Part of a small language model's weights: MLP 1792 ReLU, 30.5M parameters.
Each number is 128 + 24 x the weight over its row's rms, rounded and kept within 0 to 255. Layers, rows and columns count from 0. The size above them is the row's rms in percent of the matrix's.

# layer 2 MLP down (transposed), 1792x512, rms 0.0209, rows 520-546, columns 128-255
size [ 97 107  87  86  98 105 117  86  77 105  84 101 103 100 124 103 104 104 102  97  84  93 100  98 106  98  96]
[[127 184  81 138 116 161 113 147 105 114  99 163 148 166 134 126 119 156 150 145 132 116 157  76 115 124 138  98 147 136 126 130 142 118 128 152 120 163  96  93 146 117 152 132 144 128 119 131 102 139  87 167  92 106 142 109 174  91 134 116 118 101 128 132 104 155 131 153 154 123 112 122  43 122 166 107  89 101 145  91 137 135 104 117 118  90 106 123  93 148 108 131 153  95 114 111 112 153  97 170 114 124 140 128  98 133 109 131  78 167 137 129 200 143 121 102 169 150 153 175 122 131 151 133 111 162 142 125]
 [ 97 136 144 128 141 104 104 113 133 143 121 157 123 122 150 126 101 111 173 121  75 121  98 126 100 113 129 111 116 171  98 150 133  75 124 128 142 123 149  93 112 109 109 122 103 118 117 127 148 129 108 116 123 139 149 117 124 152 161 121 147  86 123 142 119 168 133 135 115 133 145 119 126 158 114 141 126 145  95 158 131 151 126 112 133 110 126 155 148 106 126 115 118 107 169 109 152  96  96 117 145  88 160 113 148 160 185 207 144 123 159 155 116 144 131 218 103 107 110 165  72 139 137 118 115  84  99 119]
 [ 68 157 104 120 124 127  86 119 122 124  93 113 126 145 172 100 142 100 181 149 154 110 131 119 107 166 138 122 112 110 122 112 129  81 102 112 100 116 157 140 134  83 118 107 146 116 129 106 102 116 100  72 119 156 104 117 104 133 140 177 121 122 133 154 117  97 153 132 127 181 118  98 165 143 111 133 111 121 137 142 132 120 121 164 113 103 138 105 134 119 158 107 186 148 115 131 107 103 125  90 150 131 161 140 119 137  74 125 135 122 127 147 115 155 117 131 132 137 107 166 116 129 112 126 133 114 154 128]
 [125 129  92 150 117 143 109 134 134 113  90 133 136 142 139  81 101 124 105 136 121 124 136 107 117 125 119 168 104  90 122 118  77  72 138 146 170 110 122 150 124 164 136 183 124 127 140 155 167 147 102 154 147 155 144 156 180 122 148 131 106 117  70 129 144 143 153  96 124 131 143 101 130 167 136 159 135 116 121 136 157 141 119  96 166 151  99 122 129 146 136  98 143 126 129 131 104 131 112 189 131 134 137 124 129 145 138  87 105 107 126 169  82 122 104 129  96 118 137  96 126 125 122 133 168 132 141 130]
 [100 121 177  99 141 123 121 145 108 136 148 140 123 132 124 164 148 134 120 173 123 157 163 126  88 115 148 124  79 124 140 123 114 138 125 147  83 146 101 116 135 135 118 164 120  84 147 104 139 172 186 146 139 118 117  94 131 141 117 158  69 109 145 141  91 201 107 142 123  86 121 105 148 156 148 177  99 123 130 133 130 169 150 134 132  97 167 104 141 105 117 132 139 102 127 155 132 148 146 143 147 175 111 165 128 140 108 130  99 113 155 125 146 153 112 117  91 109 117  86 116  83  91 106 134 166 151 127]
 [ 95 100 122 118 130 145 176  84  99 118 124  93 115 129 152 145  92 134 195 114 136 124 112 133 148 145 131 146 148 124 126 133 172 102 155 138 117 109 116 162 119 130 126 121 129  72 143 153 144  91 130  90 129 160  98 155 118 117  96 170 108 155  96 126 156 141  97 159 116 131 104 132 126 148 116 120 134 119  50 132 134 169 143 146 111 120 114 125 142 145 107 140  82 123 112 125 184 149 135 120 126 105 122 130 136 136 110 132 135 121 104 110 136 129 126  99 111 155 126 159 110 130 126 118 113 124 113 159]
 [104 116  82 128 111  87 146  95 159 149 137  87 117 162 129 167 148 122 168 125  87  82 163  97 139 103  94 106 131 170 139 159  96 136  81 141 117 127 135 129 102 141 119 130 122 103 134 111 140 149 105 169 118 111 126 105 125 121 120 157 187 154 151 119 146 138 160 149 177 106 110 143 125 147 130 122 102  82 145 114 150 159 112  80 120 144 132 130 104 133 169 143 118 108 140 113 110 116  50 139 128 112  88 123 143 144 144 134 149 111 107 112 157 107 111 153 137 135 123  81 110 156 138 125 131 145 111 144]
 [144 141 111 127 130 117 155  88 132 147 122 141 144 132 131  99 132 150 121 182 155 161 120 101 142 142 127 126 163  98 176 103 148 102 125  86 144 142 155 112 129 104 101  89 128 115 104 118 161 162 105 117 115 163 139 141 135 123 126 147 161 109 133 132 128 126 109 168 147 127 136  78 118  82 114  73 156 168  95 134 117 138 175 112 163 125 146 149 164 113 155 151 162 142 108 104 144 119 122 110 109 149 137 101 114 142  92 135 104 146 113 120 121 136 135 123 147 122 145  53 126 111 169 164 165 104 122 165]
 [101 156 106 159 168 151 150 141 115 128 130 103 106 127 167  90  92  98 137 119 145 118 132 115 124 120 112 149 112 101 161 124 134 155 148 116 125 125 175 144 136 110  91 138 119 175 126 125 106  94  92  92 108 119  88 162 154 149 139 134  81 138 157 136 101 110 169 124 132 131 132 107 136 123 142 124 155 151 110 150 120 109  92 104  93 159 167 127 183 139 116 153 132 105 158 135 101 159 139 186  90  96  89 120 135 168 141 145 144 138 128 154 107 150 128 170 104 118 122 128 136 145 129 158 132 121 141  95]
 [117 174 180 107 116 149 150 164 124 159 129 116 110 112 187 155 126 113 171 107 178 110 162 145 142  95 137 146 136 185  94 125 105 119  92 127 102 147 116 173 124 174 133 124 137 109 122 175 117 106 147 134 117 155  99 127  71 125 176 101 127 111  98  92 126 129 116  83 169 123 131 145 123  95 167 132 123 119 132 149 142 151 165 119 136 125 100 121  92 137  87 142 136 119 129 137 139 141 121 116 123 105 151 139 123 124 136 121 129 142 117 120  95 166 127  59 119 101 123 157 132 109 144 153 108 161 172 118]
 [124 120 111 144 105 143 111 142 120 167  65 134 145  81 130 146 121 116 126 123 176 127 154 127  95 130 111 159 122 143 101 131 129 152 135 154 137 154 180 137 171 150 146 145 104 133 163 132 144 127 110 155 134 109 110 128 154 187 133 112 143 131  94 143 133 101 191 112 103 123 125 123  89 113 155 134 122  82 165 129 106 138 119 111  96 156 136 136 149 115 127 106 141 123 114 147 168 128 138 131 138 137 104 113 147 147 145 132 111  54 102 120 213 102 113 142 105 136 143 121 158 110 116  84 109 173 124 118]
 [147 123 130 136 112 117 165 149 112 127 127 138 119 130 141  98 126 117 118 118 145 175 154 114 187 148 154 146 137 128 148 119 151 138 182 106 187  82 138 137 106 161 111  81 115 128  99  94 113 110 151 108 141 141 125 155 128 109 157 112 125 129  95 121 127 109  88 124 136 148 118 183 137 162 122  93  88 125 126 123 180 143 124 119 106 128 136 108 130 124 161 106 140 121 132 133 147 119 139 136 125 106 115 128 167 122 157 157 111  91 102 154  99 103 136 100 105 161 106 133 137 121 137 172 114 112 116  64]
 [133 148 105 169 136 108 139 133 150 138 162 156 124 111 116 146 146 147  96 158 108 124 125 119 148  81 140 101 121  96 151  84 146 140  78 137 142 151  74 103 101 123 148 168 138  81 120 108 136 116 126 139 139 108 118 124 173 126 134 124 136 140 128 123 152 146 123 120 129 138  99 121 156 164 168 141 134 152 128 139 121 108 149 114 111 144  59 104 117 103 136 124 119 130 164 132 108 108 107 118 139 151 100 150 106 113 138 135 136 121 106 150 114 128 140 123 134 136  63 103  89 108 129 107  91 134 100 114]
 [ 62 121 192 162 132  71 102 101 129 142 161 140 132 150 108 133 123 139 140 126 124 127 134 123 130 121 168  92 159 130  94 154 146 146 151 164 129 135  83 155 125 113  99 136 108 130  93 115 150 120 161 114 137  81 135 155 143 136 130 134 153 135 121 165 113 162 126 136 112  97  94 125 111 159 123 138 124  95 142 166 117 170  51  74 134 145 146 150 118 173 136 120 124 127 177 147 134  92 112 136  73 146 189 122 106 158  87 128 172  91 146 150 130 181 161 121 144 112 140 131 122 137 125 123 127 130 128  95]
 [121 124 112 116 160 154 156 130 123 117 138 122 109 197 142 213 136 119 176 158 113 104 100 139 115  86 127 115 187 160 160  75 154 129 120 137 145  70 103 121 101 138 142 100 119 139 121 169 138 135 156 136 126 139 150 155 143 150 128 119 158 105 188 131 136 101 124 148  85 129 114 123  95 119 127 134 131 102 169 150 125 138 155 139 133 130 156 105 118 104  89 155 104 119 132 145 153 111 152 157  73 143 135 125 131 121 138 110 176 130 156 139 124 103 131  97 158 100 131 114 186 141 147 122 111 116 169  89]
 [131 132 111 108  98 122  88 134 134 127 168 114 137 115 114 125 116 122 143 160 138 159 138 148 104 131  93 132 122 130 142 166 137 122 159 114 104  87 133 124 129 130 110 136 159 103 141 122 165  86 126  99 141 153 113  93 117 114 122 136 152 137 167 131 147 101 137 149 162 138 129 164 127 164 119 144 116 138 140 154 120  82 101 122 162 138  90 140  46 101 122 112 126 126 139 107 132 175 160 161 119 118 144 152 133  91 150  79 158 126 139 131 170  88 118  98 160  82  96 144 142 184 111 134 129 135 138 136]
 [129 133 125 129 118 127 134  89 163 123 114 106 133  92 131 120 169 140 111  75 125 135  79 139 134 111 144 118 145 136 167 133 153 119  94 157 110 106 166 169 169  95 122 159 129 152 134 106 144 104  64 144 125 139  69 180 150 156  66 136 103 118  53 154 154 137 121 118 160  75 119 121 125 152 141 126 129 129 107 116 110 121 112 129 191 145 105  96 171 124 150 127 132 110 126 140 153 119 123 119 142 104 106 122 140 111 128 132 143 146 147 124 158 146 164 130 155 171 154 126 114 151 106 136 146 163 116 144]
 [121 104 123  99 133  89 206 107 117 149 154 137 121 124 153 132 112 127 145 113 144 103 105 107 199  92 147 111 121 171 123 108 122  91 128 130 140 119 109 103 109 164 141  93  64 180 115 132 136 142 151 144  83 130 148 196 102 116 126 131 114 103 160 120 148 152 177  97 129 124 133 152 139 105 114  89 149 135  91 171 140 152 132 140 108 114 149  77 114 136 113  64 110 149 103 126 109 114 152 107 157  98 124 148 132 140 116 133 137 120 180 140 104 103 119  80 115 112 114 175 101 110 139 134 140 127  91 108]
 [114 145 103 129 178 145 136 115 104 153 120 152 182 103 151 121 125 118  84 135 115 142 125 131 111 133 147 127 150 141 173 100 133 103  82 109 144 138 126 113  43 121 158 204 155 139 137 150 125  93 180 116 121 133 118 115 132 122 157 129 109 129 121 103 151 140 104 143 134  73 117 124 166 135  81 115 116  99 140 146 151 134 118 114 139 113 124 101 132 136  79 127 156  95 121 119 123 129 149 129 138 141 179 137 169 117 119 108 186 118 117 131 167 123  92 132 112 152 106 134 179 100 131 109 130 135 122 135]
 [156 116 151 137  87 116 138 173 146 129 109 153  77 106  76 135 103 137  92 134 128 147 127 129 126 159 119 115 103  93 166  97 133 125 130 130 147 131  85 142 129  70 129 114 146  94 117 138 135 127 146 124 101 140 102 111 119  88 142  89 157 117 107 159 126 134 122 123 141 109  95 148 130  92 129 153 161 140 140 139 114 167  77 109 162 107 105 125 111 122 136 129 107 150 119 138  91 142 122 102 121 146 103  91 141 145 103  90 123 155 119  83 143 137 124 141 104 157 148  90 121 146 127 110 113 115 135 166]
 [155 158 145 142 150 126 172 109 123 154 156  91 192 143 150 125 146 123 161 115 182 142 121 125 134 149 135 111 142 138 154 130 101 137 111 132 165 148 130  99 135 116 133 159 115  90 122  98 115 132 122 106  98 151 106 119 118 131 141 156 181 145 112 132 125 127  79 111 144  87 127  95 133 112 135 133 141 103 140 170 135 142 174  94 109 165 133 152 161 140 151 138 134 156 156 141 147 134 128 150 119 152 146 134  98 141 153 118 101 105 116 132 142  93 138 131 128 101 132 156 185 160 139 123 101 149 113 109]
 [155  96 115 166 126 155 145 125 100 185 183 155 120 119 151 100 116 122 128 144 126 107 142 113  91 119 109 127 146 137 116 101 115 163 171 145 106 128 158 116 107 137 141 165 152 184 119 136  75 121 221 112 116 114 118 116 124 158 150 168 121 166 100  94 112  92 126  99 141 123 116 121 158 150 100  96 144 165 103 121 157  94 121 146 132  99 133 144 148  97 111 116 143 148 132 162 134 100 169 119 104 118 114 144 117 118 119 102 123  93 145 119 122 106 108  93 122  74 119 132  87 125 111 113 137 119 132 138]
 [129  96 115 125 148 113 168 146 154 104 153 164 106  86 145 130 107 133 163  90 104 130 136  82 105 136 112 136 112 145 100 158 110 111 113 109 119 115 115  97 130  97 111 111 107 177  98 113 111  99 128 123 144 113 128 157 194 129 113 121 130 121 140 155 138 152 101 130 156 141 129 122 124 185 142 107 133 163 130 151 138 125  57 136 128 151 140 118 151 114 150 191 138 101 106 132 132 125 114 154 114 134 126 126 122  75 150 169 121 109 174 134 151 148  68 131 129 159 118 114 127 129 156 145 132 152 149 122]
 [127 115 117 180 106 141 124 116 148 148 136 141 120 124 113  95 131 135 173 102 131 140 115 150 143 145 121 107 101 104 120 134 158 114 188 128 107 138 104 139  96 161  92 115 155 141 169 149 138 101 154  92 173 120 120 111 125 150 116 134 158 143  99 160  85 119 140 113 118 154  82 134 126 105 150 140 151 156  89  90 139 147 142  93 170 125 127 117 116 115  49 115  99 160 100 148 138 120 115 167 149 127 117 115 159 146 109 111 131 117 177 132 147 138  96 160 138 143 136 142 131 170 126 123 107 115 127 157]
 [119 150 109 107 157 141 113 109 161 115 149 160 127  92 146 188 132 118 156 101  89 105 169 144 120 128 134 150 114 111  99 163  93 133  98 142 164 125 146 135 156 140 144  89 140 126 146  99 147 119 147 123 107 108 165 106 122 154 111  74  98 134 120 125 142 107 106 136 128 147 114 118 141 126 143 109 183 110 123 180 146 112 131 153 106 134 154 171 133 107 118 154 119 145 136 147 119 116 120 109 102 126 111 119 104 123 138 198 142 129 132 128 125 154 128 132  93 154 101 166 168 176 112 154  86 131 146 141]
 [148 122 126 120 123 122 161 101  73  90 159 119  96 148 136 146 115 163 135 138 142 120 160 139 126  92 116 108 149 146 133 162 145 124 129 109 109 107 105 117 128 142 124 160  98 104 132 152 140 158  72 137 165 118 136 137 101 128 153 172 129 124 118 106  95 118 155 133 152 120 144 136 141 166  87 169 108 114 130  97 116 168 110 138 115 176 152  86 121 133 136 111 116 168 117 120 142 112 113 166  91 100 190 127 175 134 124 112 113 161 171 112 142 122  82  91  84 144 168 129 140 104 105 126 148  88 120 151]
 [153 106  98 121 130 111 124 104 117 133 135 146 109 126 119 158 152 120 145 125 111 147 114 141  87 121  89 119 105 122 137 130 151 160 101 118 146 138 129 159 161 170 128 128 105 138 123  87 120 122 175 134 126 150 119 129 131  99 128 144 131  92  76  97 110 103 129 145 106 173 101 189 148 144 134 127 130 121 109  86 113 168 117 146 149 116 109 131 128  87 120 110 139 118 162 120 119 113 124 152 138 101 108 132 131 133 139  98 146 103 170 114 159 151 133 139 127  96 120 112  88 135 127 120  90 156 131 106]]
# layer 2 MLP up, 1792x512, rms 0.028, rows 521-547, columns 128-255
size [102  92  91  96 101 109  96  88 107  98 100  99 101 113 100 103  99 101  96  86  99  99 100 107  97  96  85]
[[100 129 125 114 130 121 122 127 120 122 125  99 157 100  92 149 171 118 121 135 178 105 104 107  94 193 111 161 149 148 112 164 138 145 121 143 154 136 132 141 160 134 110 135  82 171 140 157 122 100 140 124 118 147 115 136 118 129 140 134 138 137 120 173 134  94 127 124 149 124 146  98 157 137 149 152 136 130 132  74 133 121  96 119 127 102  60 117 102  95 109 110 110 128 124 158 126 138 126 181 152 166 157 100 116 116 115 109 108 117 116  94 159 172 120 115 146 133 136 146 127  75 143 135 134 134 119 180]
 [124 136 168 179 131 172 131 117 126 125 123 130 141 148 120 155 153 128 146 151 155 152 125 134 147 116 100 113 106 135 170 124 114 147  99 104 103 152  95 145  93 126 154 109 136 129 140 135 136 122  82 136 143 148 105 124 147 121 128  63 106  98  56 125 109  91 146 125 141 111 133 133 148 125 110 148 137 105  95 137  96 132 124 133 117 144 144 101 129 147 163 136 102  93 105 131 148  98 128 119 157 165 117 109 152 149 143 133 129  78 122 116 144 118 115 156 126 143 133 153 161 118 148 158 111 133 149  83]
 [ 91 148 131 119 161 122  91  85  92 168  97  96  96  96 155 155 175 103 137 114 136 125  79 138 108 159 129  87  96 136 128 115 115 121 121 139  94 144 131 117 149 112 143  64 118 140 126 129 127 101 117 129 141 136 118 101 101  93 120 119 162 113 128 126  79 112 167 147 157 107 113 151 153 142 148 182 141 138 141 115 127 129 117 130  97 140 123 129 145 171  95 130 156 148 158 165 177 110  88 122 165 125  98 116 173 107 142 103 145 122 124 116 118 138 118 119 120  95 143 140 158 125 152 106 143 115 116 137]
 [168 112 125 122 103 157  99 147 122 133 132 106 183 130 116 111 123  99 116 150  99 105 155 153 152 124 125  79 141 138 140 145 126 136 110  83 158 146 115  88 151 154 172  71 147 115 138  89 141 109 117 134  78 138  99 128  99 133 154 129 137 141 115 142 112 114 138  72 119 109 138 121 111 128 101 130 112 115 135 115 121  81 157 121 116 127 153 153 123 101 131 131 160 139 150 120 109 124 115 134 137  94 143 125 137 127 176 154 145 102  98 113 136  85 129 139 140 128 121 127 149 122 102 137 113 115 156 136]
 [144  95 131 167 103 121 158 107 123 166 101 102 123 147  95 148 119  93  88 116 116 129  97 154 116 160 140 119 160 143 143 160 142 133 121 162 119 108 125 147 161  90 167 137 131 128 117 158 135 114 160 133 122 109 144 125 120 114 182 118 134  92 102 138 138 162 101 135 164 119 138 119 108 179 121 124 141 122 102 117 111 172 148 138 184 131 117 143 157 100 135 126 102 148 142 131 108 127 108 127 136 155 136 149  46 142 113 147 152 133 115 140 135 130 136 104  93 108 140  95  55 114 116 115 106 108 153  82]
 [115 144 148 121 107 113 118 132  95 151 122 144 138 149 128 141 120 122 118 105 170 145 118 118 133 163 120 128 123 178  70 129 135 118 131 139 130 123 130 111 150 170  98 126 115 144 136 196 125 157 188 127 157 145 117  92 169 135 155 141 122  95 146 137 133 152 140 134 110  94 128  93 118 120  86  92 129 138 117 150 124 136 159 110 146 102 117  96 155 139 145 123 154  92 113 105 114  90 144 126 146 124 124  90 156  59 147 101  65 160 110 104 134 101 151 145 151 164 102 117 121 120 153 126 141 146 107  97]
 [119 119 135 115 146 145 115  75  99 129 118 130  91 122 136  92 137 107 138  96 137  96 129 100 109 115 120 131  67 157 146 105 171 145 119 109  97 129 135 151 104 156 145 130  76 105 113 160 113 123 146  99 125 172 138 110 139 170 120 162  98  86 108 156 172  76 138 104 114 156 127 125 117 134 107 129 133 138 143 107 140 133 126 133 155 114 170 118 103 138 115  89  84 160 128 155 150 125 149 162 146 149 124  92  90 124 125  93 124 107 128 117 148  89 118 121 159 143 105 155  97 132 146  98 136 144 123 126]
 [117 133  99 134 122 121 162 115 110 101  89 151 126 117  99 143 140 132 112 120 123 133 131 104 151 150 100  96 165 112 121 128 152  80 127 125 164  97  67 163 136 138 152 145 105 104 108  92 126 133  99 124  94 141 169  94 122  97 107 126 125  77 143 134 133 113 112 114 139 150 120  99 102 130 122 110 128 132 135  93 123 149 140 118 163 111 115 126 132 113 135 157 118  82 100  90 115 123 150 125 170 154 142 170 145 135 155 150 138 131 157 136 139 127 112 101 106 102 120 157 123 146 163 132 106 154 124 132]
 [103  91 142 118  84 132 136 105 131 126 132 145 167 154 152 112 147 145 137 148 108  66  93 153  96 145 178 109 144 132 113 141 159 124  87 175 137 120 127 179  99 136 128 153  71 115 141 160  99 172 136 137 135  94  86 110 160 103 120 173 111  52 112 116  99 141 123 176 125 144 127  87 139 136 100 163 143 140 104 166 127 127 142 129 152 126 119 102 148 119 115 125 164 145 173 118 114 123 147 119 140 137 115 155 101 109 116 131 125 106 132 177 138 120 117  76 100 133 169 150 108 159 135 127 139 149 121 147]
 [128 169 104 104 127 188  89 108 126 112 125 117 127 155 117 118 147  63 105 127 122 125 153 138 118 134  95 125 149 138 135 156 120 123 130  91 145 111 146 127  84  87 115 141 105 151 139 109 139 150 109  68 125 131 124 111 121 107 131 152 144 111 146 111 112 146 106 116 159 140  99 140 106 163 105 108 138 123  96 117 126 105 106 137 208  86  74 119 104 109 102 154 118 108 172 148 105 180 100 124 124 149 150 131 101 103 143 102 134 160 143 123 140 141 134 120 141 160 101 133 110 114 159 145 150  79 160 116]
 [153 160 108 136 113 147 129 119 144 117 101  96 140 133 158 123 163 118 109 136 154 127 101 102 124 139 136 108 151 139 167 163 121 116 111  87 107 153 133 164  90 179 140 141 118 124 127 101 128 158 115 107 116 135  50  82  71 185 108 155 110 154 120 118 144 141 142 107 105 126 100 133 109 122  89 128 110 100 110 103 100 112 168  91  99 146  90 144 155 130 106  98 110 108 111 173 123 154 144 130 138 128 130 156 136 171 118 139  94 164 102 100 150 160 151 100 114 121 135 121 121  97 154 109 146 117 146 140]
 [155 111 119  59 118 167 129 114 118 125 127  95 139 121 110 114 111 141 132 162 154 130 173  94 122 137 148 140  80 118 136 136 129 145 106 152 141 150 149 136 115 144 141  81  96 128 131 105 107 119 168 179 131 159 149  86 104 157 152 112 121 133  88 135 110 138 100 127 111 107 129  95 149 112  89 163 121 123 146 104 140 118 144  83 131 115 126 120 168 105 133 139 115 156 148 115 118 138 139 161 117 130 164 128 136 158 172  94 115  70 122 158 145 102 131 102 112 115 110 111 133 149 133  85  95 142 161  90]
 [113 120 134 117 109 154  86 133  96 138  95  90 133 128 176 125 167 110  86 160 155 156 130 154 148 114 125  89 135 115 123 123 141 115  96 117 116 159 173 139 103 162 132 117 118  77 119  95 158 128 105 153 135 114 161 139  73 152 133 134 125 127 130 144 121 145 136 126 143 110 109 131 155 108  81 132 143 114 106 143 117 120 101 112 152 124 112 136 107 128 117 148  90 167 128 147 134 111 133 135 159 104  88 108 127 140 129  92 134 110  95 113 132  95 165  87 128 115 115 148 146 104 141 134  87  80 125  97]
 [129 131  94 122 125 162 122 161 124 152 110 122 157 120 158 149 116 143 102 143 166  98 152 152 114 137 143 100 129 123 124 129 176  99 139 106  95 130  92 153 127  95 157 158 152 138 120 148 118 161 151 115 145 154  79 120 127 116 127 141 127 134 156 120 121 111 116 124 126 143 142  69 154  90 123 154 135 145 113 177 103 148 152  96 136 118 103 115 112 137 120  75 173 130 107 140 111 117 159 118 120  93 130 149 140 183 138 108 132 134 148 176 132 128 119 149 144 166  72 103 136 125 130 122 146 135 153 144]
 [146 161 109 160 108 144 126  56  80 143 161 107 126 104  70 108 147  95 128 127 143 115  99 135 101 123 114 115  98 132 140 116 137 133 121 105 153 134 127 108 118  89  80 143 111 110 113 130 159 164 134  94 170 152 134 134 124 132 130 125 131 110 108 149 130 131 207 119 141 122 117 116 109 113 139 122 146 108 121 138 105 127 142 122 109 134 127 118 132 123 125 120 121 131 148 144 124 130 131 164 153 130 110 123 104  96 158 109 122 135 153 126 155  93 127 131 107 130 111 169 128 105 190 132  89 124 142 134]
 [142 102 112 191 146 128 117 130 118 100 188 160 114 119 111 100 112 123  65 174 134 109 153 145 137 105 130 100 145  89 147 107  77 117  88  99 133  97 130 126 109 143 153 140 154 131 129 146 131 200  85 121 142 139 173  81 128 175 134 130 155 111 123 155 145 100 136 140 139 163  98  87 141 147 153 139 121 140  72 123 115 100 108 109 132 112 100 130 144 131 150 131 162 119 126 137 113 116 141 121 150 104 161 137 129 143 128 157 132 131 136 138 133 137  94 143  93  99 101 131 118 115 109  95  82 114 136 100]
 [126 106 106 112 100 127 126  65 148 170 155 131 138 126 140 125 120 115 119 122 168 111 156 132 162 191 157 125  67 173 138 139  93 126  85 129 117 104 112 119  80 118 129 146 106 120 139 132 170 142 115 135 150 165 171  88 101 137 121 147 120 140 135 115 125  94 122  89 133 190 128 119 120 120  79 115 146 121 116 121 109 120 138 118 149 126 172 136 104 138  54  59 139 127 125 150 108 157 122 145 115 125 135 103 149 126 139 121 119 136 158 152 147 100 125 132 162 150 114 130 123 127 132 127 143 109 138 113]
 [ 70 121 118 143 125 161 131  87 145 123 122 101 107 143  77 133 136  94  78 122 144 147 119 101 169 133  98 151  56 149 122 106 126 142  96 105 139 126 155 118  88  69 154 117 137 141  99 143 128  91 162 137 160 156 146  97 102 127 161 111  84 152 114 120 143  97 125 136 118 129 112 124 145 155  66 142 127 112 126  96 122 118 125  96 142 117 129 152 109  66 142 141 144 125 114 166 115 175 169 159  86 155 170 122 108 172 132  93 155 143 130 128 129 110 120 114 125 187 132 113 142 146 131 113 128 133 155 105]
 [137 141  95  87 122 105 138  72 115 136 165 119 151 138  91 139 115 144 132 115 138 131 171 123 105 119 136 149 202 165 156 132 133 144 118 122 142 100 134 153 158 181 142 158 127 114 122 124 129 152 141 141  98 100 115 154 138  80 145 116 120  97 137 141 108 111 157 145 137 127 149 152 138 118 112 122 128 154  82 111 122 107 141 113 141 115 141 119  68 184 133 149  96 102 109 131  90 142 130 111 170 178 173 131  86 123 123  88 146 132 140 130 147 169 137 136 138  98 173 139 124  95 131 146 133 116 123  87]
 [106 176 142 117 129 175 126 110 129 183 146 110 153 154 113 145 134 145 132 165 110 131 171 155 168 153 151 139 138 141 110 147 121 153 152 106 161 143 123 138  79 141 158 142 150 149 121 109 147 143 134 152 126 126 106 145 162 138 155 114 141 147 159 114 111  95 172 123 142  93 114 148 180 157 141 102 142 137 110 117  93 136 123  90 147 116 113 100 107 125  91 149 118 154 139 137 128 136 128 140 139 113 134 119 120 140 147 118 113  90 124 140 155 145 116 125 166 186 161 102 134  95 159 110 129  70 110 122]
 [ 87 155 112 115 121  88  84 109 117 130  90 136 119 137 136 158 142 112 111 165 139 111 102 118 104 136 145 127 107 126 127  84 129  99 130 133 106 113  95 165 182 124 168 108  96 146 155 110 143 128  88 136 143 125 160 109 124 157 104 113 139 119 131 140 132 158 194  99 116 142 130  91 135 135 129 139 129 105 170 124 109 152 112 116 130 103 130 100 135 182 110 151 146 149 121  94 129 143  93 140 131 155 131 120  92  95 135 148  94 163  77 167 139 143 126 151 106 156 123 127  98  91 119 124  99  93 107 119]
 [162 137 132 112 103 132  76 113  94 175 122 130 157 167 107  98 161 135 128 146 168 126 126 143 129 124 112 137 109 109 137 111 168 162 191  93 118 106 129 188 100 124 128 130 127 135 118 159 140 158 126 133 101 164 109 116  93 162 134 114 150  85 123 106 170 120 180 109 184 181 103 129 105 130 112 128 125 130 141 107 137 140 113 138 122 115 157 134 152 103 130 105 179 162 146 164 135 158 125 123 160 156  95 114 104 190 121 125 133 150 106  80 123 133 135 125 137 162 151 129 101 152 170 135 115 165 133 100]
 [150  87  84 119 104 140 147 131 100 115 149 114 107 113 115  89 151 144 101 116 160 105 130 184 124 187 125 110 136 139 119 141 149 126  98 174 123 134 115 155 135 168 130 111 110 125 129 106 143 101 122 125 117 130 114  65 115 119 158 101 132 110 122  70  98  71 159 159 101 168 127  99 166 100 126 132 119 143 116 125 103 131 131  89 130 107  79 140 117 127 153  96 131 101 131 137 143 158 162 140 138 138 160 107 119 145 118 121  75 131 127 120 127 125  70 119 134  81 166 148 127 148 129 129 133  88 121 138]
 [143  94 167 153 108 110 140 149 135 132 143  96 158 147 153 118 122 103 121 158 113 125 135 146 109 132 118 137 120 114 175 140 106 147 134 163 117 108 138 107  91 103 109 119 137  99 131  90 144 111 142 113 159 150 137 131 132  96 145 136  84  75 124 124 111 122 157 135 105 143 108 130 122 149 104  64 124  76 147 129 117 118 133 103 134 102 127 101  96 135 130 140 146 148 156 110 115 159  83 102 154 140 139  85 122 160 106 138 122  88 171 182 153 121 113 102  96 105 149 141 129  85 138 150  95 116 131 117]
 [132 100 123 123 139 135  77 131 160 137 114 135 120 128 155  90 151 158 123 108 175 124 123 179 104 157 104 157 170 107 148 160  92 105 131  94 104 154 133  95 167 145 120 104 131 148 128 104 121 132 100  90 109 128  72 111 147 124 101 100 122 125 118 106 132 144  98 163 140 136  97 123 159 133 134 149 121 136 118 114 133 126 152 111  98 117 104 119 133 109 155 168 128 129 149 167 135 128 134 126 166 118 173 140 116 129 111 171 138 123 128 115 172 136  86 114 132 133 105 101 124 124 132 120  79 138 152 132]
 [143 155 130 134 125 128 161 131 160 134 112 141 139 134 116 146 129 124 125 103 140 126 173 137 143 137 125 122 128 123 132 141 109 144 110 146 121 120 131  98  93 152 151 119 127 129 114 179 124 133 134 127  76 166 133 176 118 133 158 134 109 134 102 150  76  79 122 121 161 103 142 104 111 147 107 162 108 138 147 124 118  80 178 108 112 107  96 141 149 110 139 116 143 133 150 143  64 113 156 109 148  98 168  96 169 120  91 131 101 147 112 107 131 145 151 116 107 142 139 133 142 152 138 114 145 100 148 127]
 [125  70 139 122 143  71 147 123 107 134 131 122 142 179 134 129 111 114 162 144 124 121 101 151 174 115 113 131 124 156 120 165 107 112 145 152 147 138 125 140  86 148 149 172 147 126 145  99 107 137 149 166 123 145 164 126 139 115 119 157 153 144 140 113 146 155 165  66 146 127 113 151 120 107  77 141 141  88 134 180 112 108 133  96 126 112 170 102 149 132 163 166 130  94 151 153  76 138 100 145 122 159 116 128 151 154 149 111 122 134 140  94 141 117 126 155 118 146 140 142 100 145 119  83 122 123 141 117]]